Part of a small language model's weights: 6 heads of 96, 8782 steps.
Each number is 200 + 30 x the weight over its row's rms, rounded and kept within 0 to 999. Layers, rows and columns count from 0. The size before them is the row's rms in percent of the matrix's.

# up: layer 4 MLP up, 2304x576, rms 0.0504, rows 1154-1177, columns 288-431
# down: layer 4 MLP down (transposed), 2304x576, rms 0.0473, rows 1154-1177, columns 288-431
up1154,092,229,236,203,221,172,190,140,223,220,225,179,195,191,158,219,236,187,226,177,192,244,209,180,189,243,188,163,203,152,132,172,187,179,229,212,166,175,234,229,184,160,176,172,202,181,173,212,136,213,210,217,172,204,248,220,181,231,172,157,204,257,274,223,190,255,215,171,152,187,174,164,223,168,196,172,226,223,192,166,258,272,231,144,182,203,174,213,220,161,190,164,172,195,175,235,178,206,155,208,220,204,219,267,170,166,148,158,243,191,167,205,204,179,191,174,205,235,252,202,234,185,180,186,175,188,241,242,181,205,182,223,165,176,125,222,249,181,208,225,173,212,214,232,166
down1154,095,223,184,188,206,222,228,184,227,200,231,176,164,175,176,146,184,172,162,196,259,215,175,199,203,225,189,179,262,162,179,213,251,187,182,209,127,199,246,204,191,192,186,218,214,197,196,150,211,168,168,204,179,206,258,241,222,267,209,134,211,255,184,241,148,217,214,245,204,190,138,226,230,219,171,193,203,194,211,199,202,185,169,261,207,181,147,128,246,137,177,181,197,189,166,195,218,210,164,204,154,194,189,231,178,226,226,212,182,199,186,191,188,165,236,219,167,225,131,222,216,175,193,238,226,164,281,260,176,151,177,133,140,188,184,173,221,183,191,166,234,284,224,223,193
up1155,095,226,196,204,252,227,212,164,192,166,155,207,198,132,164,249,181,174,211,227,254,211,177,210,195,223,203,204,182,184,201,210,169,204,214,204,183,240,175,158,194,210,218,179,198,190,208,180,154,246,186,198,242,240,174,161,212,170,234,156,272,188,266,192,186,175,200,135,208,144,154,198,262,141,187,156,171,198,231,223,179,179,196,212,160,241,172,192,237,200,206,192,164,222,228,168,174,192,167,150,207,187,185,214,226,213,210,140,188,201,187,191,182,235,203,219,207,223,219,181,164,168,196,198,180,224,214,146,146,205,208,135,211,169,267,171,209,186,166,202,170,230,167,222,189
down1155,095,142,161,130,169,232,165,218,145,194,227,224,211,178,239,269,213,196,178,167,183,100,240,218,197,208,183,191,187,204,146,194,186,133,254,183,227,191,185,199,236,201,188,220,185,164,210,205,220,204,218,123,223,250,249,191,183,229,195,211,156,187,170,259,209,190,175,224,165,197,178,203,193,222,220,156,219,194,187,217,161,197,214,208,218,244,196,169,236,183,250,170,240,208,211,259,179,147,174,243,203,159,225,199,203,180,192,224,244,209,256,222,203,209,211,150,232,194,219,146,210,201,165,145,220,204,235,188,165,185,192,134,190,232,189,179,159,206,233,207,214,206,227,232,219
up1156,100,196,223,203,151,205,189,192,216,190,251,190,207,195,210,163,196,247,201,191,165,184,170,200,250,226,163,217,193,238,210,251,241,173,209,241,240,195,223,239,167,188,201,182,210,245,178,201,190,190,150,226,256,228,235,181,217,183,170,221,186,217,182,156,157,140,222,218,285,208,247,190,200,150,199,198,173,231,132,161,204,168,199,175,241,212,223,162,225,193,186,220,176,155,208,194,137,143,161,215,273,218,156,237,170,176,231,220,256,224,203,235,192,165,205,162,218,223,182,213,212,220,214,162,196,202,261,179,219,197,140,256,242,188,221,192,226,187,216,184,206,151,310,195,234
down1156,102,181,203,198,158,229,194,170,239,167,192,169,232,213,234,206,252,149,216,154,213,260,176,217,232,149,200,226,193,188,241,251,164,195,174,145,262,191,166,196,196,201,186,170,197,207,177,238,231,214,189,240,225,206,187,160,224,250,193,206,235,221,212,231,195,198,174,144,284,241,145,199,195,169,176,211,224,157,161,164,164,177,208,193,190,204,233,225,181,264,201,149,160,208,186,216,195,224,222,223,237,157,190,224,171,222,195,191,235,195,240,180,225,234,170,200,167,224,208,197,219,204,253,260,210,166,178,204,211,196,199,158,196,171,195,152,198,162,201,190,211,192,219,186,196
up1157,088,227,192,185,189,219,263,220,196,214,203,268,188,180,218,188,231,218,165,201,177,213,256,178,216,173,223,163,178,173,163,263,224,241,278,213,230,164,201,208,164,152,176,245,233,226,193,148,193,173,140,228,213,224,222,184,185,216,234,197,204,182,149,204,201,175,157,192,244,182,176,245,189,258,178,183,191,227,158,153,214,216,169,237,163,172,233,234,233,238,203,220,224,255,190,181,172,245,201,223,205,130,229,179,263,171,176,184,213,249,252,198,227,184,234,224,209,207,149,198,199,184,191,207,159,217,211,191,220,198,151,193,201,222,183,163,238,184,163,166,238,225,175,213,220
down1157,086,230,222,212,167,170,216,154,204,228,177,231,243,275,172,220,167,173,194,226,173,192,187,155,218,193,140,235,171,212,189,164,172,194,216,158,199,220,176,175,220,198,283,158,191,161,230,189,227,212,217,201,196,221,179,228,200,192,205,186,183,255,180,225,210,164,169,156,193,236,219,235,226,173,235,185,228,135,137,209,197,164,179,200,182,175,222,205,196,225,123,196,212,157,180,172,189,220,231,248,244,208,156,191,168,201,160,165,251,188,244,193,177,253,185,244,245,192,161,156,212,176,159,201,265,202,209,220,153,173,237,186,259,266,149,194,219,250,182,221,237,180,182,221,134
up1158,105,166,232,240,264,212,201,217,226,187,205,255,187,195,184,189,226,229,217,183,223,205,188,186,230,176,230,224,170,176,165,178,221,152,165,218,214,157,208,150,207,159,175,226,113,200,242,212,190,197,267,210,198,238,239,239,105,253,191,201,210,161,202,185,223,218,232,152,191,226,214,215,209,235,206,202,196,183,176,201,242,184,182,230,159,192,187,149,192,206,174,181,180,180,218,238,234,179,200,232,215,171,216,200,166,204,245,174,241,194,211,205,166,202,189,192,255,202,253,173,178,197,206,160,222,240,204,173,204,193,184,222,203,166,209,213,211,184,153,189,254,177,227,202,186
down1158,102,184,197,195,168,221,165,174,234,173,180,200,252,195,205,182,259,182,210,225,192,142,198,219,205,244,226,198,222,158,197,158,195,171,202,227,187,157,152,211,262,219,202,216,194,228,224,225,213,208,198,167,189,209,155,231,210,242,257,216,226,200,223,176,194,179,180,154,243,194,241,233,114,229,188,183,199,153,164,211,183,191,162,218,191,199,176,202,155,190,202,204,221,205,249,211,240,191,216,236,186,162,179,262,181,259,208,168,181,203,199,261,183,234,170,211,252,163,223,235,201,235,175,167,218,154,190,184,172,223,157,191,201,220,157,208,170,249,190,163,167,201,241,208,195
up1159,099,199,201,218,177,215,176,143,208,197,189,228,282,237,157,119,234,217,185,219,195,219,192,177,188,200,181,219,190,174,221,217,241,205,170,213,207,253,221,201,193,187,187,251,168,251,170,177,211,158,206,196,232,198,200,182,184,256,187,127,244,196,240,206,208,229,216,165,235,182,211,139,146,250,167,176,216,200,168,202,199,220,266,155,223,178,218,216,187,182,194,182,206,208,226,197,203,206,247,190,263,225,204,192,220,196,146,159,305,245,249,227,215,230,213,199,252,269,208,240,225,172,184,186,213,203,212,199,180,226,223,167,204,210,239,162,212,220,193,190,196,212,145,242,166
down1159,100,128,172,246,236,228,188,200,198,171,219,229,197,165,174,213,236,186,175,258,231,202,200,189,146,244,216,249,205,215,230,189,245,224,231,158,167,165,189,152,206,189,217,175,170,236,156,221,251,178,169,186,187,157,262,169,201,197,220,177,228,213,202,233,198,258,157,240,248,140,197,151,153,243,185,204,224,188,162,184,202,247,175,176,249,124,229,189,134,209,192,178,213,244,193,149,152,228,180,202,238,202,216,222,253,188,156,153,195,233,249,258,183,194,228,213,207,225,191,203,182,178,125,265,232,188,215,225,227,167,225,189,186,243,207,202,259,171,200,216,190,171,175,178,189
up1160,095,262,143,151,164,194,202,212,230,218,241,196,187,184,199,234,183,207,192,124,217,231,215,194,223,198,210,201,200,188,245,230,208,231,191,237,225,166,162,182,252,171,218,187,207,133,213,230,244,162,214,264,176,194,241,201,216,183,164,202,242,151,203,169,169,196,198,141,205,234,205,198,229,197,212,218,157,207,215,235,199,175,221,209,211,191,171,234,215,188,210,190,243,198,229,161,209,232,204,180,239,187,218,187,225,184,172,251,284,233,281,198,168,242,203,195,242,126,224,193,159,214,178,218,227,242,216,194,195,214,142,187,224,171,236,203,250,219,164,167,250,175,218,198,209
down1160,094,226,211,185,175,137,197,158,190,217,221,245,171,262,142,223,196,231,222,221,206,213,155,188,218,249,171,267,228,187,247,230,230,187,171,170,159,220,139,182,239,196,237,194,183,190,263,192,157,172,203,243,174,199,182,263,217,208,145,225,143,202,176,168,196,194,195,207,208,204,202,202,202,206,253,192,227,195,241,241,224,256,200,221,204,171,168,250,168,207,211,234,194,169,206,195,208,163,120,221,198,161,165,187,247,203,166,177,184,243,221,130,191,231,270,245,132,252,168,236,226,253,191,165,183,208,217,183,144,253,172,165,221,258,242,256,189,209,212,156,211,218,205,159,170
up1161,090,276,236,248,144,193,255,224,217,175,192,219,220,256,190,201,231,252,216,172,245,199,221,178,210,162,197,207,184,180,141,215,132,239,231,208,147,177,231,190,229,204,223,202,220,221,223,160,146,240,214,178,215,220,220,198,163,197,215,225,190,212,264,208,168,163,229,220,208,167,204,229,168,184,199,203,188,183,186,214,157,238,164,207,226,176,213,220,253,253,179,162,198,207,232,196,201,205,253,175,204,188,220,246,206,237,172,168,178,211,243,230,256,191,255,217,213,240,170,212,237,245,138,194,173,188,144,200,200,161,185,192,186,230,165,249,257,230,205,156,171,181,194,245,199
down1161,087,212,203,191,252,190,213,171,222,200,206,205,200,226,190,181,195,210,146,209,212,198,214,210,161,184,168,191,224,176,204,218,144,168,208,175,221,254,198,170,218,141,208,195,225,201,195,215,193,210,233,203,210,190,226,191,219,200,153,189,174,258,225,168,231,171,180,195,182,249,161,201,215,242,202,229,155,189,221,232,182,189,225,240,131,180,177,177,147,192,224,190,210,187,228,195,227,185,200,229,234,189,172,241,122,209,191,240,199,170,197,247,200,172,244,167,217,161,195,211,262,175,218,179,220,205,227,262,207,183,222,227,210,219,139,194,219,237,191,251,208,187,209,184,122
up1162,104,230,249,202,165,199,281,254,201,226,212,222,163,204,198,237,209,173,208,211,188,220,230,197,178,191,180,204,220,199,244,206,206,162,226,224,200,157,198,244,214,212,197,238,223,140,256,191,203,202,187,269,188,187,213,185,200,205,214,235,217,216,199,200,225,212,238,221,180,212,190,187,207,218,173,241,239,192,186,141,136,165,149,259,232,225,150,171,183,196,174,183,200,204,203,201,186,192,238,242,209,234,199,254,163,213,211,218,187,224,171,209,243,198,174,179,220,152,219,226,231,246,192,224,239,178,224,174,177,257,178,226,194,171,172,219,214,158,187,221,230,206,241,146,158
down1162,105,213,159,185,214,198,182,214,220,157,240,219,197,191,165,221,220,206,190,218,204,188,212,188,171,172,218,214,172,147,139,258,204,222,195,163,211,196,238,228,238,245,215,223,179,210,210,214,236,210,233,193,198,218,212,186,160,246,184,233,265,178,214,192,184,240,202,240,160,190,208,230,201,230,196,185,221,180,222,190,233,166,234,229,211,238,145,261,228,146,210,169,210,204,203,190,164,229,199,197,225,189,203,175,208,225,174,185,177,178,204,266,201,242,244,196,188,138,204,194,199,142,180,135,211,219,181,165,187,163,213,196,178,223,172,174,223,203,191,224,189,221,204,136,153
up1163,089,253,123,203,205,199,220,184,179,213,188,160,172,208,174,203,203,224,253,135,191,232,191,168,202,208,291,181,263,204,172,176,236,194,250,193,193,204,179,178,229,249,182,183,265,183,224,218,211,194,229,229,223,236,188,167,134,252,240,203,221,188,230,218,234,219,180,183,171,164,159,176,206,188,192,233,215,237,252,203,221,181,182,213,270,204,143,185,167,203,242,164,207,199,190,160,167,219,215,216,175,206,235,203,170,226,154,218,185,203,234,221,188,269,206,170,267,206,247,226,154,186,255,181,236,246,194,207,203,196,178,196,211,195,265,218,246,221,143,208,200,170,187,174,175
down1163,095,184,228,181,205,180,154,228,188,177,192,200,173,201,228,219,202,174,168,204,230,235,210,161,255,229,190,212,255,192,218,127,178,168,212,205,222,232,198,214,170,157,153,218,172,170,192,203,220,233,220,212,257,198,175,182,201,271,239,210,211,194,208,198,198,180,217,133,240,131,203,214,196,177,208,220,191,242,179,194,187,188,201,234,173,155,224,183,199,242,207,170,194,183,185,231,289,223,179,189,182,226,167,225,206,257,268,167,167,255,200,142,207,201,250,225,205,193,204,235,254,200,241,179,191,205,156,212,188,232,167,154,184,227,185,236,201,226,228,197,235,166,197,188,222
up1164,106,194,228,223,220,225,201,202,163,204,187,170,190,215,178,163,181,187,246,173,270,229,225,189,193,252,198,175,171,135,209,242,244,221,242,201,230,214,200,207,215,203,227,218,204,194,235,178,189,163,237,290,207,149,186,184,201,250,154,212,210,217,243,219,177,205,211,194,234,217,184,212,104,236,194,175,196,204,196,136,171,181,212,195,243,176,223,213,126,229,172,214,184,231,242,166,245,195,141,179,248,233,170,222,241,225,176,220,196,229,159,220,233,215,188,117,197,216,292,220,213,220,188,172,186,236,244,159,218,228,200,217,217,220,218,224,192,227,191,156,206,183,233,179,186
down1164,105,185,223,193,232,201,188,195,210,191,246,197,192,142,189,199,216,194,182,216,243,212,135,225,201,159,196,216,229,185,161,172,163,241,266,233,185,208,226,201,213,195,186,178,151,147,203,230,214,202,280,173,247,192,147,197,232,225,177,186,198,189,174,179,198,161,204,244,191,168,176,185,141,158,266,158,185,188,202,206,247,122,235,212,193,187,218,188,195,182,176,194,164,178,181,244,221,188,194,183,246,189,182,199,168,203,218,182,198,245,218,225,196,225,224,153,227,229,198,194,216,206,150,159,185,242,199,222,257,188,212,190,277,229,174,195,192,240,200,212,208,262,212,216,252
up1165,096,229,179,161,178,188,173,125,197,272,224,202,200,158,195,207,181,225,191,132,157,197,202,212,163,238,175,176,159,198,250,252,193,222,167,187,198,246,209,200,185,200,236,234,232,159,202,189,194,194,178,160,226,150,179,211,201,231,225,169,258,155,198,202,152,135,183,228,149,218,191,192,228,204,208,194,226,240,168,226,144,208,254,219,192,168,272,182,153,210,211,255,144,191,237,194,245,163,227,234,176,268,208,209,222,248,221,199,236,218,147,210,249,215,184,156,186,193,189,173,257,193,217,214,164,208,159,154,193,189,184,237,232,207,214,175,243,193,189,228,209,162,196,172,178
down1165,099,164,178,174,267,186,261,207,170,174,210,203,174,255,243,168,214,189,201,152,159,182,267,139,202,275,185,188,190,225,198,207,210,188,155,178,223,204,222,182,237,196,196,246,147,216,173,177,156,175,242,157,195,221,192,139,215,198,227,191,225,193,195,227,216,191,175,277,167,230,186,221,170,180,226,202,138,225,218,259,211,205,234,251,226,206,245,211,168,181,223,189,154,161,166,264,243,238,233,217,197,190,218,204,219,231,220,160,206,185,189,175,176,197,224,189,132,149,189,224,189,181,216,214,179,187,176,145,196,211,201,200,186,212,191,193,264,175,203,203,176,223,184,168,219
up1166,096,123,196,204,175,156,205,131,224,196,173,183,192,197,187,186,197,201,178,189,202,200,167,250,200,182,181,208,251,193,201,217,189,178,233,275,201,184,203,200,264,227,221,167,264,137,158,195,204,168,184,229,270,202,212,192,226,227,201,170,222,185,192,208,166,171,209,207,177,154,219,173,219,151,230,214,227,218,180,206,170,248,225,181,171,159,258,207,213,250,212,198,150,180,196,202,233,186,221,221,242,181,233,207,175,172,156,209,138,201,156,204,176,229,181,207,271,246,226,226,219,186,226,152,186,208,194,194,160,213,238,208,215,170,232,198,257,254,197,208,203,207,164,163,139
down1166,097,187,200,240,183,166,171,148,226,230,169,158,239,187,176,199,157,220,196,237,159,169,162,206,186,228,228,197,244,188,151,229,225,175,181,179,202,159,245,187,163,213,214,247,151,249,214,191,199,208,215,192,164,219,200,214,208,183,220,217,132,165,200,156,198,184,186,215,175,190,180,204,218,207,193,174,226,158,199,198,237,248,195,219,149,172,148,270,214,111,170,212,176,212,232,157,242,182,254,230,186,212,257,224,168,246,139,145,207,186,196,141,193,223,177,208,216,167,174,215,250,203,195,167,226,185,184,236,205,219,271,170,196,198,201,254,170,214,186,156,201,237,223,201,189
up1167,092,198,176,197,221,217,218,170,205,207,187,185,161,170,94,248,210,223,189,127,199,190,205,155,220,247,195,204,166,178,202,165,185,199,205,198,192,222,182,169,216,257,204,196,224,207,177,212,176,193,281,203,224,233,184,194,200,172,215,251,227,239,214,240,190,188,253,161,266,176,180,185,199,233,161,205,158,273,184,193,199,190,188,163,156,192,207,203,188,248,173,168,164,249,219,180,228,234,241,178,213,173,249,209,219,189,242,186,157,250,178,229,213,234,161,124,220,212,211,209,210,222,187,144,251,192,187,214,213,170,176,235,225,209,246,221,189,207,226,201,210,249,205,253,193
down1167,098,155,217,236,151,234,175,192,199,170,182,272,229,234,222,204,180,233,208,176,117,213,190,237,208,173,192,198,172,195,195,247,201,156,219,200,239,170,252,155,205,189,210,195,197,168,251,211,177,262,182,209,190,213,229,204,250,207,188,258,206,210,176,210,227,217,188,221,178,249,199,120,182,213,213,218,253,214,272,170,235,266,202,188,179,170,199,199,205,153,210,166,224,203,168,230,195,180,166,208,207,212,210,223,182,211,216,190,139,178,237,226,190,243,221,237,209,192,157,269,138,163,275,224,214,175,204,195,251,193,239,234,229,251,160,260,220,227,245,227,193,239,203,276,267
up1168,103,246,218,189,225,157,260,194,191,148,175,223,209,240,147,189,219,196,201,212,189,228,188,182,197,233,194,184,234,204,158,214,209,247,256,193,166,209,171,230,218,197,174,188,229,155,158,236,171,229,190,151,207,185,149,173,177,178,202,235,206,236,251,214,194,155,221,209,271,178,211,233,226,173,226,197,223,251,172,190,192,206,227,150,185,143,148,207,147,208,190,211,192,199,195,190,158,221,173,249,223,228,202,206,268,192,182,195,219,204,238,225,210,207,180,212,220,210,162,212,200,161,240,208,209,268,197,245,255,186,138,195,192,203,248,224,196,218,157,183,236,201,244,172,172
down1168,102,216,254,138,195,183,212,136,183,243,223,182,233,221,202,240,209,192,183,136,209,154,155,195,189,217,199,211,231,226,184,177,180,216,199,211,193,217,104,217,182,203,201,180,225,182,177,196,185,280,200,143,186,200,116,214,254,220,186,207,188,196,222,257,227,196,215,207,154,234,168,238,213,221,259,216,193,147,171,237,212,200,220,256,190,180,234,212,184,203,221,237,218,208,229,227,202,136,172,186,170,203,179,211,228,186,168,143,185,204,206,204,196,201,203,237,181,207,208,220,253,209,228,203,202,176,162,196,225,183,208,178,185,177,171,211,168,197,216,179,205,164,192,206,225
up1169,102,212,170,196,239,182,194,212,176,226,220,197,217,152,253,246,194,178,183,169,191,191,215,208,216,206,184,158,206,209,235,186,174,217,247,209,211,229,204,195,200,210,196,208,183,254,239,260,190,230,208,203,191,230,199,187,230,215,172,205,229,180,224,219,186,215,169,162,238,163,180,210,218,212,214,200,182,169,220,181,242,177,158,227,184,238,197,279,176,234,201,147,195,151,242,256,249,244,201,210,196,221,196,198,272,182,202,202,200,215,168,221,209,187,229,189,219,202,233,202,237,184,260,162,220,164,213,186,234,220,221,233,235,121,205,237,189,184,206,203,198,177,164,166,217
down1169,105,211,243,192,206,210,226,155,223,194,217,247,195,199,163,165,218,177,160,252,231,167,199,204,193,242,229,182,196,193,195,175,219,233,191,212,187,189,179,251,191,239,178,209,212,186,197,210,208,201,242,215,209,188,205,191,183,204,200,216,192,232,220,174,140,170,151,183,192,179,188,204,158,250,191,253,207,182,151,244,227,208,217,192,188,228,180,241,198,230,218,220,234,161,239,216,163,201,205,221,220,150,192,177,205,222,240,205,202,241,85,176,175,151,200,135,166,211,220,193,208,187,127,199,206,182,159,176,225,197,189,194,242,236,183,235,165,211,215,202,180,196,274,201,187
up1170,099,189,242,248,209,250,190,160,212,187,261,182,170,228,274,180,208,216,243,190,179,190,222,205,175,205,215,266,139,207,211,227,182,220,197,208,179,197,186,183,218,194,213,161,195,159,199,167,166,154,183,236,193,170,195,181,216,223,277,159,197,250,198,172,184,198,203,161,150,184,223,159,171,150,250,173,233,205,182,241,269,158,186,170,205,204,241,175,183,197,228,184,154,230,217,174,212,184,222,207,214,177,214,204,194,235,129,201,208,171,185,235,163,194,203,216,192,269,222,165,184,189,221,198,221,171,243,222,214,249,211,224,254,197,180,225,203,210,188,270,242,123,202,208,224
down1170,099,155,101,161,180,165,213,286,177,217,170,165,176,161,194,205,156,172,205,186,230,225,201,198,232,191,207,146,206,213,188,223,263,169,161,203,193,134,202,167,175,211,135,201,166,175,197,244,217,172,222,220,173,182,198,261,162,170,176,236,184,195,176,219,156,165,187,208,244,207,141,166,225,227,251,200,185,234,217,214,159,162,245,169,209,187,187,236,215,168,130,175,200,190,211,210,148,220,208,168,184,244,165,225,177,248,185,186,194,229,183,164,173,189,173,196,188,162,183,224,174,246,220,216,246,174,191,223,231,219,191,225,255,169,188,185,190,190,224,205,182,237,193,220,226
up1171,096,231,136,214,158,192,187,212,250,252,186,186,204,181,160,224,207,154,212,174,202,231,252,197,185,195,193,213,213,241,206,205,183,217,206,259,264,145,202,181,172,208,189,229,169,216,219,205,185,206,194,189,201,206,175,193,180,209,204,225,201,239,192,232,186,205,249,237,223,228,212,179,224,170,138,197,214,218,194,209,146,194,166,215,236,186,158,228,209,199,214,174,170,200,199,179,247,212,146,216,160,245,236,189,197,205,174,191,247,218,206,210,211,226,196,206,198,218,195,219,194,220,225,143,186,198,168,214,168,226,201,202,165,177,202,160,242,188,260,175,191,204,206,223,232
down1171,098,202,183,196,184,199,221,257,181,180,217,187,221,199,166,230,202,182,229,177,178,241,220,173,206,178,231,195,244,176,200,155,197,226,142,209,238,136,180,200,191,228,209,202,180,149,215,184,186,227,212,264,194,235,166,238,271,211,217,251,186,192,204,172,174,186,250,222,284,180,253,204,205,237,193,204,241,173,208,189,168,220,209,192,257,232,210,237,204,139,128,189,202,214,151,180,220,192,267,210,177,276,233,192,235,225,228,248,176,242,174,177,168,244,211,208,189,204,227,226,203,199,204,178,177,172,176,203,167,186,198,171,161,202,179,204,169,179,138,176,253,190,209,249,173
up1172,095,198,241,175,188,225,164,141,199,168,182,152,196,200,187,198,196,209,212,182,216,243,238,167,210,220,164,245,290,203,163,213,208,193,188,216,293,171,211,190,186,139,202,229,206,193,225,243,199,210,189,236,180,216,207,176,213,214,201,205,176,192,193,154,242,212,223,169,127,138,218,106,234,177,229,178,195,172,214,195,178,248,206,145,217,224,184,269,161,226,233,189,172,219,226,198,131,233,220,197,227,208,231,170,197,208,171,227,202,190,219,232,242,206,114,169,250,202,197,204,156,174,221,139,208,210,181,173,195,241,168,166,234,208,149,178,174,218,228,184,182,208,191,190,241
down1172,098,242,173,218,262,205,261,208,191,163,237,235,250,218,152,141,162,183,205,187,253,196,229,218,258,215,167,315,155,191,213,204,267,230,248,203,195,195,203,158,201,151,225,220,152,171,185,210,193,198,168,157,206,215,195,233,158,218,249,200,192,212,228,176,202,189,220,172,233,215,223,193,214,203,179,171,190,178,212,250,179,197,179,165,228,197,203,173,143,266,194,234,197,202,164,214,191,218,164,177,157,186,172,228,255,207,214,174,186,238,159,232,153,181,239,225,196,213,274,154,203,245,201,193,202,183,195,245,172,208,226,197,182,189,204,177,136,154,238,235,230,171,193,203,234
up1173,086,298,179,271,214,124,234,268,239,186,251,233,228,218,216,206,185,209,156,184,200,225,194,172,213,246,198,209,189,179,236,155,201,177,192,228,254,236,168,194,172,199,147,179,210,212,175,171,239,177,183,162,253,237,188,160,214,175,217,147,194,188,210,223,169,223,209,193,210,199,170,199,176,229,182,175,198,193,201,203,233,216,196,167,177,220,162,245,200,166,239,223,209,169,239,167,219,202,177,137,202,232,233,229,223,203,185,212,220,225,197,243,175,234,197,163,224,196,187,197,207,173,284,161,243,221,182,177,204,255,165,210,201,185,198,197,174,200,183,138,235,235,202,174,191
down1173,090,189,216,172,236,235,200,215,197,193,252,144,203,240,179,196,181,201,201,151,181,145,173,179,229,222,213,234,211,153,255,206,176,239,235,156,217,252,122,223,165,123,172,158,211,219,214,211,196,216,234,220,178,170,191,166,181,204,204,162,209,225,163,206,221,213,128,163,208,178,171,238,178,214,247,178,227,203,256,223,161,194,192,204,208,114,198,227,143,246,180,172,268,161,190,240,174,184,238,206,204,261,207,177,185,206,175,221,220,150,209,182,229,215,182,221,190,169,220,165,214,206,134,244,177,179,174,191,227,147,199,116,186,152,217,184,156,198,227,194,217,149,203,188,110
up1174,102,127,167,247,208,198,211,201,228,169,204,199,175,212,240,216,271,223,228,200,218,205,210,247,196,182,186,269,227,209,188,248,196,172,231,203,182,186,156,237,227,169,206,187,167,172,265,217,221,208,253,248,193,226,177,148,184,216,136,184,191,195,170,213,191,194,226,198,201,209,226,248,194,193,231,231,218,210,211,197,208,186,187,167,136,212,247,127,133,204,198,172,184,240,193,220,172,202,246,184,202,214,218,273,216,143,176,212,201,227,160,220,224,161,203,202,266,230,233,187,176,141,225,179,252,202,189,195,207,249,192,185,249,172,210,222,224,239,171,188,229,170,265,191,202
down1174,103,216,187,173,221,213,182,235,228,198,203,194,135,171,205,194,161,186,160,249,176,230,232,209,212,198,246,260,222,196,253,204,229,186,201,219,180,207,225,201,212,176,241,224,149,193,225,162,217,231,209,179,191,240,247,218,162,266,204,223,176,269,159,194,213,152,198,199,204,199,216,219,247,225,219,204,192,188,138,207,201,241,227,232,116,115,182,163,188,224,238,152,219,186,217,180,212,151,173,198,224,211,248,245,173,226,169,196,227,192,212,205,174,232,171,229,192,153,235,185,209,184,240,187,219,172,204,220,207,186,223,209,180,214,230,226,156,220,219,162,213,156,233,191,247
up1175,099,190,215,209,179,245,185,175,228,214,194,239,239,203,212,220,190,190,235,151,255,215,253,168,171,238,218,201,193,200,231,204,237,231,236,196,239,185,267,184,258,178,233,180,171,254,233,212,200,210,210,215,185,247,198,210,197,197,235,173,220,238,197,166,189,207,158,201,133,185,240,128,249,213,223,145,169,226,141,234,230,200,235,164,226,162,256,237,183,163,127,214,198,198,217,167,142,275,193,160,143,227,213,232,205,259,212,223,175,209,192,243,184,195,250,189,215,226,245,187,175,206,229,173,169,165,230,212,170,232,192,135,172,176,194,167,181,149,178,211,183,199,183,210,226
down1175,100,292,213,196,175,245,208,190,188,197,202,236,255,219,209,150,212,239,191,138,276,227,200,246,209,224,211,230,245,167,247,194,170,204,155,206,184,241,183,214,152,199,191,229,200,224,243,219,197,207,194,213,217,245,193,187,236,224,227,157,192,199,203,194,172,186,158,207,167,224,193,180,223,226,191,199,177,201,183,212,201,179,204,155,253,251,211,248,205,191,169,226,169,118,159,159,174,237,216,180,223,197,151,236,255,213,217,238,234,182,200,196,237,188,233,235,206,251,220,253,221,210,160,153,173,197,207,228,225,179,169,194,199,168,168,207,159,165,177,206,197,164,150,178,186
up1176,105,190,174,189,178,227,203,207,184,195,170,236,167,222,180,216,185,184,223,192,154,181,206,216,218,169,219,168,186,249,197,220,226,187,210,219,213,202,253,160,164,207,185,164,214,164,219,216,159,199,193,221,254,204,237,198,183,176,171,207,198,231,269,200,167,155,175,196,141,221,207,193,215,169,237,234,213,219,192,182,205,218,204,247,158,190,266,177,207,176,188,178,175,206,227,265,197,145,175,203,195,259,194,199,205,199,169,108,211,208,178,198,180,253,148,187,232,206,142,154,189,195,182,178,173,231,213,254,184,255,194,135,230,176,215,204,187,126,191,167,188,181,192,194,249
down1176,107,157,188,224,161,188,129,222,170,171,251,216,193,233,192,240,167,146,197,214,181,181,186,233,227,139,217,213,200,215,225,172,158,114,161,225,221,204,228,142,177,188,170,187,170,247,171,156,210,173,234,188,137,198,238,203,195,153,150,183,207,256,247,215,232,219,213,137,181,152,205,174,228,198,198,232,223,205,222,240,217,222,173,202,202,180,190,193,179,211,248,171,193,200,210,182,191,166,226,154,195,177,204,264,208,128,213,148,182,216,198,206,163,187,179,186,227,224,181,136,163,213,186,171,189,179,182,220,234,175,235,178,236,146,185,192,226,136,252,169,188,217,262,170,185
up1177,102,175,156,163,174,168,180,164,175,185,224,276,260,157,203,188,222,209,216,207,287,165,200,213,254,214,185,183,223,228,208,200,170,195,189,228,205,205,243,199,219,153,190,166,147,218,214,240,214,222,204,142,232,242,147,165,125,215,174,167,223,171,230,147,207,196,220,261,194,210,185,219,169,188,153,226,228,183,203,231,168,209,189,169,169,214,222,175,185,234,170,208,201,185,279,200,201,206,233,165,176,173,195,246,198,215,235,207,192,253,169,222,286,207,214,183,192,143,199,136,225,164,227,186,198,198,180,227,157,195,217,216,201,149,231,221,198,219,194,233,208,203,169,207,191
down1177,104,250,242,185,178,215,234,198,224,182,169,219,208,225,265,163,211,252,205,207,209,257,233,167,218,187,195,176,164,131,190,192,188,218,132,203,200,179,160,191,190,189,156,196,242,260,214,230,184,204,240,206,226,177,196,153,224,187,232,218,219,207,180,226,205,223,239,174,192,213,190,194,130,188,185,256,217,161,176,198,138,199,164,223,154,204,183,220,192,135,197,202,253,146,213,136,187,226,198,183,185,236,180,218,204,191,179,237,214,211,186,208,191,212,190,281,215,170,212,167,246,203,219,179,189,207,217,185,164,170,163,177,187,203,183,225,197,219,200,201,199,136,260,224,193